{"d_model": 128, "head_dim": 64, "positions": "rope", "bias": "none", "init_std_o": 0.0, "init_std_up": 0.037, "seq_len": 128}
Each number is 128 + 24 x the weight over the matrix's rms, rounded and kept within 0 to 255. Layers, rows and columns count from 0. Numbers have three digits each.

# layer 4 attention key, 128x128, rms 0.13, rows 52-63, columns 0-127
138129101140107167108129087120084103129106104158139122125150117115128099112096166092107120113184128113136129121126128112092105122058110122117164117097133098112145115118118126119128092150139152161112135114088133144098126135129120140113151144104117118112102177117139104096134131116098130152113093169152166160183105139098133073120163107139163136143121104119157140110113106131101111117138
141116144125122117121106130112135152145149108136051113106153147149135115134109195130121138118165128089081131168117153091107145099153148161136142091091123126112153119127145121097117117111145144152165117164147110154140061132114112139117143142168102162117148120141151121185132168141144100132161166072149128130116134121150161123131143153138144121165159170130141102129140115144159132128136
146150142141141170121154090082133143140114122122132088139151116136115087149123103157170141134119093125131127179154149109138094108119172140093119128130155172110121113120139106158113173128092139124132139132125178100157134125136111132112111103113151110105105159151120151126121133115116178134132169095168120100164110063106172139093152091123127135132120115092143085154128148133082124122092
120045128133173183155169119122143121161104151092124141166153103123115125114085104147121138163147126123134172152096122086129107081139155102155166118127153124141127132112138165145149126121101079152110113140131146142109102145104100140146135138164131107147129117139165150127149106096079090085129120118133114174154127159102133132154131098146097133153164149094099155105143129129136123128101
121133092128126078123106101139122120142153156153133133142120099140128101103114144143112122096137151145100104145094152182111138088139141131088142118086107128123154173094163131112103110152170156143124116100143192173125140124080121114109149177095142123079138147136157176138133153112128124110133108138164122115147092075135094121113131155087182125112162175144105108106169148103188099111111
124095110147129081147106111113104165152147151131140117126119118137123153114111114127121139101131100112129134098153137097114088156141146142133122138109122131133129152128160172168114157111135127142135149128134123124078177139163152143123128111153090114167171110118139147105135131140141084123122103117153101117094124147154127109093155131080123134165151104087136124157125123096111183118126
099112125136160173109145118148153164130133113141113139111145185155088131158141093180155095134133159130167132118115124105127156160111095156122172093121100109135129129116135109163120128086109088129121121164107170122152137139142104136092125138101136141186135124141124131046130105135117132138136161105138119116126098186081088139139117108140126131143169128141124095112146127121167111175119
120147117121105151150111092138098171144132118116135151136136144131110150108120143105141100168158122126125145108142145100102081158121148106146106140140153141102151128153165146130131122119106123135121130078146130129118110136120135120146170132106146125153166106163173132073137112177088109158140105113100133169123131124135147120116107107112119145099146138111117129107190143165142162124138
115118110121152120158118102142094104153112134129133147102139138098121105134130133154110105105125132081121119099119121136135140102171157119113144161088102122110115082156104128142157098086142138146119134110105139145147145139150086149172147117146070160137128142148118151113162105145145163166101100100102068096135151118131084085124126146096158147181146133105122094109111133130126107145111
116134170139140144101138148137137122101126121116134110143141129144133106127099130151162121097142085142130153129135110117073125112136113071136124157119146118174094079135138127094088130086133156102122105094109143113123130133116118119060120133188141089142083111145154136117138122140153129076146129122142113089092118113085105130146135134118111137164066118127094154135117099146144120161139
149138134121115132122097112104133136165118125125151131158110123149161134158109103125138117126156119115122140177133178107101120156100129151135154162101137117105112147137134163074142095104085102098115129118091141107111136166136110170122131138097169170140113131131108076099094152171120131176152110140114104115094127094155098203112119160146117142150129148139113104103123140114110096123129
114150112097139151156098152117119118129122133121076141138144132164156152096151160148157133110131118132130141115134122168157167131142168102105129172143136119113134134110113135154131124148089144168113120143136132113132111114097129152077073156131150127123112130122143126108201146126145118153107163161155110124123159126147085117128152103177128116110150111145132112101092118126105165097079
# layer 4 attention query, 128x128, rms 0.126, rows 53-63, columns 0-127
113116151119113101152140143175094156148096127186080117114137144128129103121119117120137130160127148131152160090102122102143141133117089118125157148150136116108118158103121147147139137102094139093101116140122131125124118121145157106162153111081115091125146128142089117139088120100144150136125092153103105118152153129121104126136166141125135154088133123137158153136179156097166090114090
083095079111098130063101150163154128146177096140140147118183113118133089130141124094104147097109172156127116076161122151135117152135183139146087077123131177122114161144118113139091135109123108151116121106143112131119113148135101114143154126102183092048125128141121137132127154141123128168118124165091130132133104117125165132175123123103140123112158126129137166115136084156126127108129
121148129154102129109133188155128111138169095109101117113128162148112137147116118124121064116152117151140112145136138097147096147137122158109103118156126107123098170101114114089155113123129120097147100110109173105154162080144180123163117143147136135116118145123120140138116132136129162132104119141179149136156128135095154090166062167103138116133146100139106086140151162145171113146166
161149135118153133123121120107113177168059143121110088130144137130139148130134120095159163147109129086112138120143131122115150169112150150154172102120120148129140141113123121110103176109087157115121091123144107080127116156132106135126125120160124167107122121096144072169120176123166136155123073157145154129116151132170107157122145139110117100119126091119119175118157106093157091177130
097151111143141116147108113118136075126096152143123115109118156090127127109088125082114121140156154113080104134115138147138118137143137134119147104132143139080128098127094163101109130134146112134174091170158101110150123115131135145112152094144119112115135134129114128161130159133076114141118136132113117159128119107096104104128157108161145118107133111110115111167140144168128123161172
108152140132118116068096140129124118126109101074091135115112116152084122112145133159122117131123148140095153129100126092097130116125119156097180092126178142145056141145154130092117101094128158129122160124128124144116150113163156117116130125082146131136181124102131124130169129101141150127108143155136136147142105169113148126132097119108180179176127168184047117098113109140128129097169
125143145149128129126159131152138135086142137116158117110054111155146128154075124122093119134142105160116068133143150145085107128113119132109137115149143134145141158126116139077124147118117115130132128135166122146143157118163141110123117131143137115124118172122131137118126112109121128106141150117116119127134121123149131117106148110140135132077139097168112117128167170143153113127127
114121118128109098121138102101104122153123155116135110107116145138102118118162104125143149114118115129090140142155132132101123175094142137076112098088113155116151142130145115125102105154136136076137109155122080094121099116086131113127137104080067140119168076119132127132121126133116098137145158175095134139106104140103107124169104126132157110093082122155123133139143159115175138118098
099145138106124151121142123136136145126152121130100132080152092145128135109137144100104128158167134092136145144100163107134128147141130133120123126134118138097176138136112090094129104104159105135128162077106139138113150193144100155161088110102088126119147143187121129098117131143115162128124125115079139126106109148107115150169131166141145126095183134109095112106084101118124134182137
159110124119106144073097123152136142114083147091131122089162106136155126074114169128118109112135165133138168151091106129116130128124142120108072142134100134141154134121137115154105121135124121137081087166114080178138134099154154127110099117151136154148173107120125155122156143098120134105163100105133081151117099112122119115165124116183117124104160132143088109175190113111143157158121
137153163132114142136106133110093154128123083161094140135076157127114129117135107100145113142136107121168183086116124114151083092160157106154097115114134133154123116108134116090112105125134124123141176185117116141166147141086098100140131112117155127136158114165131133127112160110117139148138165109142158143115152133155155148120094116125119157058120141072118126120107107116119136122119
# layer 4 attention value, 128x128, rms 0.102, rows 0-42, columns 0-127
124110130127153096096144153128116094130122158148133105131101126096129172117132139085095118155145127128118126130115117072172106132049132094118115154087102160084077103117145117142130104136148147108129122103139124132111130166160146108096175110079096172142065096114106144153157137145116125145111140121130113117139140133120116110165115134165161137102143120147111122102136120120165158110125
120124112132119092170143166089112131117157154085094107118071107106055086095165090159122120111115100120092193098139107173158127165096148131144198126124143156151157121111098179156164116110107128131122159117110106145135135139141146095122068140113140137092111117150112143144153117173137137150157120152128112168146125126143129170175130136138169119115112156143140135134117135097128146154127
165123156116128114138115111105141136134170138116138120115136094165099125140143119155218114113129066119135157148167143181189124132131169142132117131084141125132141165141144142146135121091079121136161130093106149126129106117117131148112132127092130096130159122140149160142153145130154149124161116136166146084174114110114158074126117105082128150093079114181204119140118120132154143135087
126174097149138119092108124103143123138171144136176149167112130122168165143107146147143167124134128164144141131145135092109125114118090112149114154147139142089140118125100154139097080122160136131155132099149115140137080094156129115070118117134186128116158162172155089110138138116105118118151106140194103084149074148148119085142096156116123153134147135156141120100142142143124136106133
109156157119149079154160124116084115139116152085123123108141145184117146167141124123148104154113130081112144111117122153114081150127114140116104143139124131150126164131110134142101108144153089094149130153116154153120107118122107160098124092084082161125106140157144106130161110131120162150118164112156139154124142146122170125082119147154149116153132136092138153116127107107203138113129
171125122136126103140134172135167151118110148125184108139181127104117079107098102150095167108111111112116128115096090126110117120114118127101115131129127102141107137140125151156143125125112119156116158117177118161109119090174099180119118136141106121079115092099149140103115125160156092151143144131160142154122120124137129128114094101131108156130134101122131131130142126121140141082152
148153119152114079157123144081107093148101077131155145103151092077137096111212111139118131149129099128161128115149115139154054112091120146148151188122129107078121108129107145116138136139187126129063125129128122118140100145103152117093167138111121166148152131142078204082119100157150085080129094122122134140110172127099102120137108115106123176136136134121157141108156153121124108115119
121109129057152135120118154121138138112113130133124113111102085151108179163094160094167100154139123133147152078072117119160118112157159084119130126139159115105143156117171121156134092125111111120124130072178084092169133153144121119127099135109119105136154139160154144152127116082098105126146093147131118117095165126140102121144155139132107129131142122130138125088120151126112129119124
102069159119142112094119138120144148149163155124107183115109147158145131146125117166148122080122097189103149057151101113132139125131151126112085086120128154159139139080189121126121141101141128150145124144142131125116139138130102145145142115127101127137102077175127118122143139110120128110122119113185144095133141125075168137149160118124122070139094119104154087128125145133129133127154
121103176096103174143075157134150080095167137119120166145064112143093085100129135134106124102129150115096109090121158113104126090107100100138120150164118151135129134135145166104132158089103124156144080152175133150099130137147147099140174180124123151126106100114136111129144105131102118105130139149120100148125106161132089097111148166109132129143165105149163110106158120153170151153130
093101143132161126144143130069141109096123122151107134058146127153155136101122117136118160156118152125128131126155114098140107137142095116134134115118153132104111154106132145125133132124161135118116092094116117087113127125128142160115151109117140155165135138119116081130080100141131123143170132086082127149125102135123142104189145138108162127099127134069109082131129108155130140119104
161171144182112107132152122125086114125106146173110119105108118107125110109123117136189154130187111114091146117123108150154180099138111130147096126118124151128161124192087144107107116124150178107145107130125131134167171129121140110176150158140121136147098064100157099104173127147163148116155115112135122138163111140101138105112126129125142147125159123144112108111170117084114109177124
121140158112128133132114150142141112115108078120130146087076128121126109174152122160094111094142094116126142107101163140119161133129136121124136092124121137153125103105125134175148106127130102140079122132138163118141148152127160119146118117114139168082126134170124162164120140130120150089169096123084119134107083155113113122144123133160151107146092140133052139131113156114138076159146
153159161154111156100079123126106127132130119107140055101139105100094120153126122073125098130126103133151125089111158097087110100143116166122135095119164145148118112173117121147166134188163129112147160120105098162148138118125162153163143062147135177151134129161160148109127101131154134151132119125142123129134125105152122096053119127142139098104122141130106158123123128125125066116130
127128151096161141161149145139089138114150175085114148104164159143119136103122086143162164082129134118121112105146149109113157134091111119079077163104092111164115123126140125090136138134163155134135111078124153120153159126140134108155149139133141111150123164082118106144144141162120150175097164150114110142125134114088165147145124078122116120119112163145157136159101130169104139097155
119131183174115121135149122124094096131108136116160084105137101103116104110201141149145134107160079160087087099129073104176141112176099195110118161090179142118097145131135131140120149158170094121122123147152119116174146148116170125150113139115130123164113142144153127091142106091107138169159135152123140089129167121141134156120130090119122098142105123122140107126099151134074184153097
142141109124138104158167098127127139151120170090106115140140161115113110160153174137094102138116138117126126166075123155136098133119119121140079118130135119129141160131099129149116152059136148189082079141148128148142114174116124170089120098115172122131167120118129129173107151144147188115159108167053125089131074107179083102098182157143151170147119145113088118116142170145115107128136
124188096100109125150107146179111159127128100119117120106139134079141078122166082140126195159110137145150160130139109140121107129130126134141108119114103079112115112157137112134113151129150097101148142102130120127117131143104151094144119125133118090203093134099120101091135129132183121112150119083140163169118132094136111138123124135127104135144102129120087108091147098132124140119123
123146132109112109168133109115100123114161139135165155101125140125149130096099119134119144161119094156137119109111145139129117103150133131139083159129121137119118133176163111119110153146135071145146122178133099079160125154135127156127122140095137105108137109140125111123138119106098133097140126104091161116137090104152099110159101158115142131160140128151166177149138109133145102157094
119115117115125151127138099143141109131095107152096119097142150146092125109108086146133104142123119117151118131115156137208140087138095110122140137182145094119178135121099099140119134125137162208136149159093135145126123138150100106178109103148126114131110107107152096097105123140126128168096141192119103104123151114127172144107129130113157162161137104186159116140125117078132108130058
124105098107128140121139084111110202120097133133137122156110114115121123117131096163115136101151138138116182109132110130157124134103160122175167110127134143141141118095105143159137157133123144093131081123095141146117108098092094095115091175135123135098097125156140113138121153115128114138122145189192131091132120081097094141124068145084163163103100115165133127098112127126136134051175
158124163160122136144187113120132133149125189171136092098181170144155132142137131133119109133130147158143177126130116106132175159135150097126103133094149137122142104126100146185157105132099106133174163098198149118192127114140110152108118090131120127065103100143166141135118142167162119160139088142140134133100130130111157178121107100158159116161090098113135114135106124165132148111131
148128105096097082159100125086140129114162137139144114132086164100130154129096168127152175167142097106106100097141147126149137116173097092138128134163138101134123131127068140126075117132092108111157131155123106133112182196115127114154130159123078182093089087157173119103126131171135116138150141142105081134120101153127140156112132138159124121132125107172127152152142160066110147102137
142116098154078150112117095122111103106133123143130129142102137167088148138136135120099109158122106118107163108139096141169148166112189134136119148082137139074089145175098117135159107097159136105136161092148139156125095113079122126113164122085092146162112111124130140122144123129128142114123148134139105109153118162148155123123142118148142084142151120140133164132135157083145143081100
135124124111153135146147133110119144143080149124144150135171123116141161139138120110111097102175126102151143110147111146123106115122158159169107147101076129163098121097118107127131111086099118110118145119096115171146115114124069117134141178156113139105128092126113087129097110131072104102086133127116118167122123153115117119145176102122149105137133129125150088167149152102119114112095
126140115111140155092174097106108141163119174117153124106129103125177138148156159142120111143118125116151132153169154121114091129168121138136114140142129191132103119053089073119154150099134165135142132134093147116121149172107094121104135159137092106105125139141084118115120117173117085097110117121122126112131118145173109097131119109142078123153182119126135119160099113124098162134131
143115146172134148171115178187139137162092101106110095157102166108109150139196118086098156132106136075111133185164091156139108094139129146102125110087136109142108129121088104110123089128142125091086163147120113130134165105122147111095123140173153138124139132097137128185109154175114135147129173109079154128109087133139108128110124128153150139098104107092122165147111141129113097136163
125122096121129143091123137132136141120094139096155119145158104128087160096161112126141145167172077126134162150144112113154155145108091120115121146132136140097146121099129122179110100147108127121169131091157149144097091177107115094142166098165189091144136141077120130126114158109092119123078124146118145146159134119113139103151132160123111137103139137145117109157135107140123144150176
120086111084091127099115147122137142143156125137153131074120129139145144111163192086093123158096111128167148102116087117122156137117137132130138133174128150115131100073114161113128142108135089120128087172161164151113141132127155138127162139150117124076143139176112106123131110157160111147117119112140103137149124133156137181166110119134144111134140147139104168150158142127170086150116
144179145161126120117114083130108129142158142116129110190114111117134116131137111148120167128187163151130072130127111185113126123132099107122144141099153082123142110136122100152135106148096168171157111118089137136111118167124112112107142143124130140107125189123116176153076133112109157163095114125119141123089138120127146095135170142116096181106118162112115183134142117125127167126127
111083141147123102140117117157156127101124151141111152118138131124143104126128161138106137134123171151128157158138139170136135110120146115133156114158123105121147139109105146143129152104154137143159076127148134140166146123157101162110155138117105108110136104097100115142095109121110127111142142127140141106111125114100140141175117134116161109123117188120115131135127134121120125128127
123131122084105117063132135190103111162145125102100136145132121084124124123144114078127156102112111137120122159117155165105141123128161081117112138126149161148119135092125111128168103111086118125119104127165114099141102154113133115141115115099188165136137152110089091124124132125132099105103144162122133138102112137149159154135103160190105168151159098141114142137101114165148113148165
120133135115160171144124085111126115177126129131120129120139128149132115108104141150143157155121076146132123110136133173157120126113183133123111159112081140086109108051158119123133149121126169086153113110102114161164133121104095133150137125096085102123119173099153143156148130149086131110106113147115140157120137161124106127115183138163112109161085144141154137129117129163167097112127
151097146111123164165134095136101139160177156102157174132127145132139135131118127090129099138117168092146120126138178154115115110145106110152089145162131159119102094176111132115082143127096151157093130132120126141134142151107126161101089118145170113105134144160164109137109153127097084102144114126118113117132060129108121097145151077098084132118121133174130144117142130121104105120150
137137119138140131111140094081122098162163137152139116117109128155156128139138130135092091133161164142098090142131175164104127088186172142108150097131089104112142138133107157106083113138120148163151107127107135132133130116124121137148133145114134131182106138133139113119146096165108125105184103143104083107104090131052137127121151130114137142105090127158135103115128136126168127132152
131089128152114096133122108097123114126122118159157148117164132129117136060130103118139196138182148146128146064134110116147177150121128122127112173102176157165144090137163131102127103155144123132187102111106118095149126126131111140138115113102100133134092135087146119135141126128142101099146163154139105142143105157132092087145116104106096098142174119130146147148122087093117141120140
151116109089174128112090121168170092142124113110102124149113108090128145134155136139118110100170123133154156158140142142121166136121122141179103135084136145144167144061179108158112120096145106136134122094150184125142104113142119126110151131168149128145089109140150139079101159147150121151132111144123154121094104127172102068099109132126104128131139137129128106153118134112088114136081
148081126138115136156097156123147145112152150136110145102143130135117146154140108124161158081183135115071158141147080158158087092130117130117107130114153131101109102167142188064062098158137082129113107161139143138160165127109130110117091091166101155120101153127155123109129161142129124173130152110176128126170108096181131121133167143168115152174114150119132137092107122130128143123149
118112139137148104107132165160101133145083107110104100108108142125075114110135089142109110096098155121096126153119125087114136117139123170141147144132091150117143141120092120147120122088151187095106095142133115120113087090123119095107104161128144192128137173136146121138155097106130123120083141149110167111074095121135178159127108122132171142116163117115083162115108152130111073122122
150131151082129136151118128108164145088153143112097124148138177119121114114133137121172120124180160091114128144114101154181101093142151111096131128120159116161072165102089158124135118140104164167184143102137114166134143123137127137097120142132122147161117132141127105105138099136184110161155157125134114094114116110113118119112160115147161160177125122132100140136124106108119164163142
115157087115110135116094118140109111165155141149151117151126107132100128128143108097115124172093145084128130099136179126103105084119081119139149149172159150106117154180137120128139140117156119125097184158111111104125115096130154138146118120137139144136145073077135094145116142165141105143121136161162135179124160096138123151120113141121143106076142147092160101120108125129111156132132
147109166132151152140128112135099127121155098127126108157159137089093116153161154098123171133102102127131128145113085138122145111142125145131112132133130101128125140174142150092150137125099112145113099156143115133154141058111186091154122119130107135131123105111131129080158111155122097128161126136146133140125123150112077153120105134156138085095109126134122129149136129146122102164121
131101129127110136131152110119105143082113109148186111106123146131119121126170137176128123127191119138141134096190119188135158129095079112105141143092098185104095139140129131132116125135126103121122091115141159105111112121132161112137143104138115092105143131115148163195138130128162131130148119139143140093145131133104096108148133118160149122131083116113158144159123168133146153115159
# layer 4 attention output (transposed), 128x128, rms 0.142, rows 0-42, columns 0-127
125149148137155104114158161099114081061126127074174143143091126108111098123147109138087103114117100129130111108125138134149147111099141116123131112146096124112088126133149147101158174105099108100156157124135152125165158140148112091142138124177154094105159119138081143109125091136148157123145087101142127155138119085118187121092137141132168113135148122144140107124139144151104127133166
114108151114144095125170121157097125138096095138122101151110109116126114129179115134141162106118143110126151144113150152136125147152096129150184109152146095154132189106170048133122146130138150142165114158157119129172132079123132144091162119134140062113131101123139091138164116147121125106100106124105117133198096146103145140123095130135109070118100067119119149172123148138134133132114
157126112140109148133090081135138098126107142095096094109100147101130122103155142106125103150090150091114114146132146147136081088128100143149143147113107124136107130146143079142127115110132128148135137154119124118155166118094144167094129091130096098142125116113114170180091156144115099087089136142110180112113123184094117096138066144137156072117155144073171135076110118165154079139136
150129145094100182120137104129117094164117105115170161137131121107121142127118145087127116145174088124120151058121091153148121133066154155106123077137166121117139117120166132142130106142142111092131190102145118103109163163102088168091153102115142125135143149104127145116166136168114153138101147139110170149121141141115159098149126136143167158148117135108160117137125111131138108146112
129097131176138105097095115136128086114118106140139125124120144153148139115154131166100090123112156133123101110133138158141081156158159099106125122123138104151158121170138122127108150108161116107117158114144148134132157126187150107109155131137092132141134108126131100115158115117151089107153194144148145102081093138075133167137115123132099113144139120101087117093143099094058109118151
106116106090137090119112113120122148132095121129098117164157093110145101132122114119144132144128137131115128123122116112127140124118131154134107077142144129124131156078113145148103111181185129133153151115101157133125131089162148118150153104141134153133130095139075153105136137148143138118164096146128170101147135184101127098156129105173125153123121091139111143110140112136083109102102
109148151124142091149115150159105106123107145165118156109114111159146155110060135091082165128117097116104123116099162092137140120108148116129106120130105131094081170110116113114089055137088103166128140150148107149160198127181128152088120164162145085089127123120111150128192087146159116144141131173125183083116142120125121117151108156147136159086145067128136125111130132099170147138108
139119089103142133143142137135139088149096144131128149117161135108107140129138156114150152142097150142137164134117125151123121153124115139149106129128119168099160122137171092142147130114150090142102175100120110115130122113127158137112182128076121121134112149132149153118083076092108144161112074119108068087099128087138134149101122112147136129105153138132125132098113132143136127114180
143136148179159137107113104119157110137110103133148113135121137109172132151152097127132102138076116138159117112138146115145106130104097162168128151142122139172171108162104146142155109163117114136101130165143111157095145159115119116168125091107110132172103110142126147128105096139123137147096162137114111098110151116147127169107113078153085100144087130129104128146164121154124151135126
136125132116109099165098134146132146149122112137085140112125122107154083126167106142100113123120129093148176123119152091110112116099103104139167112190160118127137106197147151141115102110139140175130113121089149189132093160082129151108133157135163122145121135092164126132091103171155166137118088124142158158081125139111138124128164122149128149137157125126091106129141161164146142155143
138133123139117125163142122129093095103140133130145128137138128151111146136112091115095110090172128114161151114103121143152137113122111100136132142118069095169122110153127140122149105100124128151142122153140106130153089123130083162126108161125163139108121142145105120086129137118131168138114126138167119096124094135133172106087130139138099108137092137135117111108174146090101133111127
173139136188128103140145144137120101106151181095121148146135155156100124112144104097143107168139099111092105125095141121126119072174156120123121128108180132132100133115152074155165147155097142152127122106108094149119124140120101080157114182158130129135139116099168096145153162191126132130108098109120186115173116152118146140135128144122118110122106134098130131155144120137133128136134
109121130139102110130136141114104183089141115137138115185127138119140145187117116114120147113132144140133179162075106138096168109148155099116104184151113116093171131098140092119153129140130123128105131141126126118133132131101132156139134160120159107134103108123168129123148105124122096112079149092134066125118152091125120152153085154124105144142125109131108098153143149120116112130117
127113133137087128119125134099133174114148154120140123175089128140109129154107114108123129151126138096130125142127126106112110121138143115143131139110105135127140138127167140131095174135148120162119157084138134094113155182194168139114156143124130108142166130124131112072125155134140076152185128171140124163146152129114087132168131156149098101090125118147137135125120150115148071160160
181125149124143148137115159109117121133090089111116080129142087094121117115133093140148061135182165113095106119149147105097122177162116128100141140165133175131111130144113161072158179105145137143147102132104133143137116131146104125166120118159128162133100095130098127159116149129110117185131135123125152131141096115121171145107114120123089121132120157148114122148143133170167153158088
105172125129126106120149162110135105124140130139148099094091156115144123090062138121129134108114127148081115121133160107121164161154091117151151151129106115097115073097153126106115086169120123139127157131157123144116103158118134140104157136145083144126140118135186111131089140089136153133090105140100187100139135154140104165108112121135090098133132114165128122132162154096111127142136
111135142123109127119155156146120101102141108159087100129136141110127123200112158084166120137111145132132146121109118133134145123103156082145130169051204079118173178111142105145154128116145114086132109151094116141145127124112096131161145124152123145127148170141128156131117139119109128113106106142147121128087089170080152132122109177118122104096200134141098091100096150070143097104138
146123061145093130144119161127140104122118155160141144134102116102107129123151140095167132095144101113136117142134187101136148160127144111157138136161138162126117125117097114127120133140084134149105111103134077100136128102170085157144093154127190127144157129102103133165169131089124125138165145090159112144117117138134126120198113099138102174126111124102111164132156117095111121114130
123089101173102169119082135164153121086123158139137120121161142103136140121117136108159151132146125129147104086153142119120088120097142112106148087098156128099077116126109131141114141122132131116140177172136130183081109112136139150093112146140126154098129119127145127133125139137145126104109115103160127108111142132097098146154121197131118125107156116125114135134122126120096138145117
136119073107137060088142107157130183162126131176120146128163147114190104125138129135131124125143096112126127125108188130120138140144156167117131121099136097145104084120114129137132136085091181160135105138108132115117152129126153110125169107121130136072154117137110069184126173091075108111123094146117143090106144138150138141098129132096114104135138157155144133083130143137149119138168
155142177145164149105140155126128125174155087136121134131106145136133140104151124141132124161140064158158135101150145106139139105164126133143117151128154130140123162110122108171149113116126156123151162135093123062081136134124102118113141127123145071141131149105083109135131108109132143094130124137129110122134136140140121132144073087161152157154107109127144140075088136180102144128132
095126137131140152132131116107136140124149075073133123125134110165114127147094150118157109149100142115123105182096114149143136155167174118139089124113116105139089116088116133132165147162139149086090159117099095094122110112119150132148175065135097159106187100158130136142115129136138120148115140121142144099157119144133145145178107123125142073130097119086121124125128141182065137119134
144189069115147066153124147151140157118132122111165153150154098106106102137196133137114109145117118083160122133095159156062130114136145112131121077116119131121105147132149135131090150108137167096141131165091142167090109117120130121125124174098095112151114117114141159170147161101130173120084122140087141105127123111157112174135149098132169118171147127123118099130131112097083110130157
098139164139127093087120132100122105118125145113115151143118117132110136136141056137120133180093137117131146122153158135192130115146162101126119154124109110121080105115129125143139160089116110092139140096156135119153176125131177129099137116101110099094147133139135161133134091137127174111107139118096144173097122143122156138123112129107147132152128104145129157152145144112123117145149
134147125112165158120091109148137138134116135109099118089101130138151131125114082131135179154155124159134118133114150126139112132121174113138120122119101141111173193143117103117123159118139117128084157143099109149123113115141099054138123116130142111125087107146160115165104137135103122113147109162099147130149099073147106131096134114129099157152116132104117155096206166127125142114113
099106151089163136153115104100148111141125139124111112092125138093127143113144126173130166089118079126150086131108046127134146129132116114119110125049140096115109128140157153109086117121103113099122164140116110119081153118139113086129120112114144117141113084116112137158167119108146121107148118144093145121104140144138111143113125095103143123129147136130124088176146123110168189126120
087125132133163164121126109119163133119170118133123095155126118171118136104124122153175108105145133156128120139130121150129164113167160106108092127135091142091155153096191117118104164136133160162079096145094163107215123113119113165148112149159127098123096117167102152113155147141123107105119120151121104159130115121082126129121167137133108159145168118121143135160141106117118123153104
111145116153128095120176123086129123143140141117143136132131134125147096157170159105149143137170078175090160115112112120173102153121122135160127101174128142098106111123148135140129135119134165111114121119164133095160163126129066158137121088149115121114141159088131136160111137105098115117145095101116191147149131084113137087077122099080163134131123149128139107122084184153184109136130
095120138094137098137118161110162118163143073138148135123130096155159099093155147158156157111102127129121098112078107144177127087124096095140090111092111164150124119119126176091109135135129136130112135123149111143132154115091124128148121131088155098116134139081145127126158140140143113121113175115140096117086122124169133112137134163143163105150075167133079115127119157107115104143105
113149126112111141130119141139131125113155142113121135132102093143102166175129163105118091113154098117150096097143137107108116165133123146108120150161158132074119160103100122135130111164174107121163102182083148117145150135099171126138119115137120125105117163131175139107141126134146117123164109122103153119158120107074127119136147124129095092114170173121186088131115131098153139090148
110144141128155131129158132142116141140146124148104133143141147135161137138129179132154137132131121121144110067133119138162121130132121107108102134118110118167113136155107138153134113133122122114133084144116126132155096090099128121147131124121129134110116158145108106108137120147130158107107147115151135110090127091150135124174100159150121129136129105122084168149147134117123154102102
128157118118107086115117157089149117162104126108122114119118147107142147171123123172149135109083089155144111142197100163117138127125189111106138126200162139118118129142158150081134113129136120125092103104147116141126104077108118154154106132133155140095129139095115132124131122128154074140132093144134129124111130102125140159145085121105164120080134129134113095178122132182127144123146
155102137113167135132132138082118127124143107158100100132125144081113114107089109129107139144143135120103139118132150136136126114133100091136123118144154161139115156157086181138120146084119113132083155168114100150155125090145136116123148069113105117094172112118094134130124109155125124131104137076119094126105160069096113150142127148120151133146133138096179105133142140103128140092137
145117155111129173112153110146140148111100134130085137129148097120150116120159116093123107132150122147136143138107103119094115164078169100125104105061125184126107152142117117125114147105151140098139120093085146101097126151090115152115083095107123091125104130146147140127100165136144066137096101132125150131105128167166136165135142128151137121110133104092127144135086131106162147149124
125137127140108140085174102128095116105109123124153144136105143166094152110118144147070109143124137058146156128117113111099102139135147118093143155112153138107130131185115102148155141143129136165133127146070123133093095116113141151126123112151107122157137132179145123112120159130153130114108099142127131086107102118145109150138092111117149167136112117117124084135174104110141123144120
141171140120160134131108132114084142113128145093153170074188106124144141132137072093153124136147093126127115128137113135144149107170134130124149130102135126146106130147132142089146104081153125156145161158151119142115123114156143128101088130081104112131133107100134136118103130121148141147147073072111166123162153149104120118133162129141113144131089104142142144154116139166116141125139
158158107141117132157113133143169145159117123122122133093095096076158158120118164132151108124165069129139135171113104091118137091109153150140166128096112065120199120129174125076167105130116148111117106091113105103174139105111137117140122096082098136128131106091102168127101139125107130149131139140140136150126145123119104072115110166149141149128139129128110136123162144152135119130145
123136131156195137136161115105140117116121143147139105112161147128199127099128171115119120121117100126105112075131123107122158129118122094112130104152121133131159129054111135143133147112140134151132130074153092162091149178103112142121156105116122109126078100142123177120122137107149133128133135169152112113107115145114166123108194131164108106134111095088140146162107113092084132167196
139143124149125133105107157165119132162103088134125134137137133118105105093073075145148149126130098191122124127122142110115121145162173165112104111149146090114153114167155127156145139123124121143128132092119162102166119157098117127149123138147134137104119163138088100068127112160149137104120168180147142154179105079138136148109104132107119131089129163156099119150129105125136129103122
158117081091128117110148169132136127136114201127138093109127159121177132115138146171134112132132108080180118107086122175098124129131137146134142155128121100150169156114148133129128137131139136121132125087097181131086114099091157173125140125123161105148130151165080169152132153124107143142164117120135159104114070128104140129155162103133093082132139111144139156158123133091119135147125
110136151114125088102136113142152109131073145125119138156138093147117080120156138135135095098154123121122143103141154146131129165127153118125151124159137085136121112128140110169122140100140163163107113137144114092136154126190126117139167151125134147121164142109143091095141154101124098148127115154099120156098110188167098123128153145163159131104128073164141106108130126164148139160102
172136148095112146135152158098128140125149131119113145133139104128140106089104095126157123134097160125117109119122156151131157103139136069116142120174122149111125086110144092121129136163125115147086099123121110138101091090126144138115122144168092134127144127110111133122122133122171110127151123136133122144124130124136049102143103144152153142127121123100131154136098170122166119138093
121146140143139143125107125064146118118147135125108092146186116161145103114125135135112092139127156155112143131095137065123133113150103086133126158111123117080139150116116121149152093096105136087146148167173105121139124137107145152107132087136131092155113110152151130142157121096103135118115111053110150140124124123134127096130110105155124131141133116146131087167120143155115110091109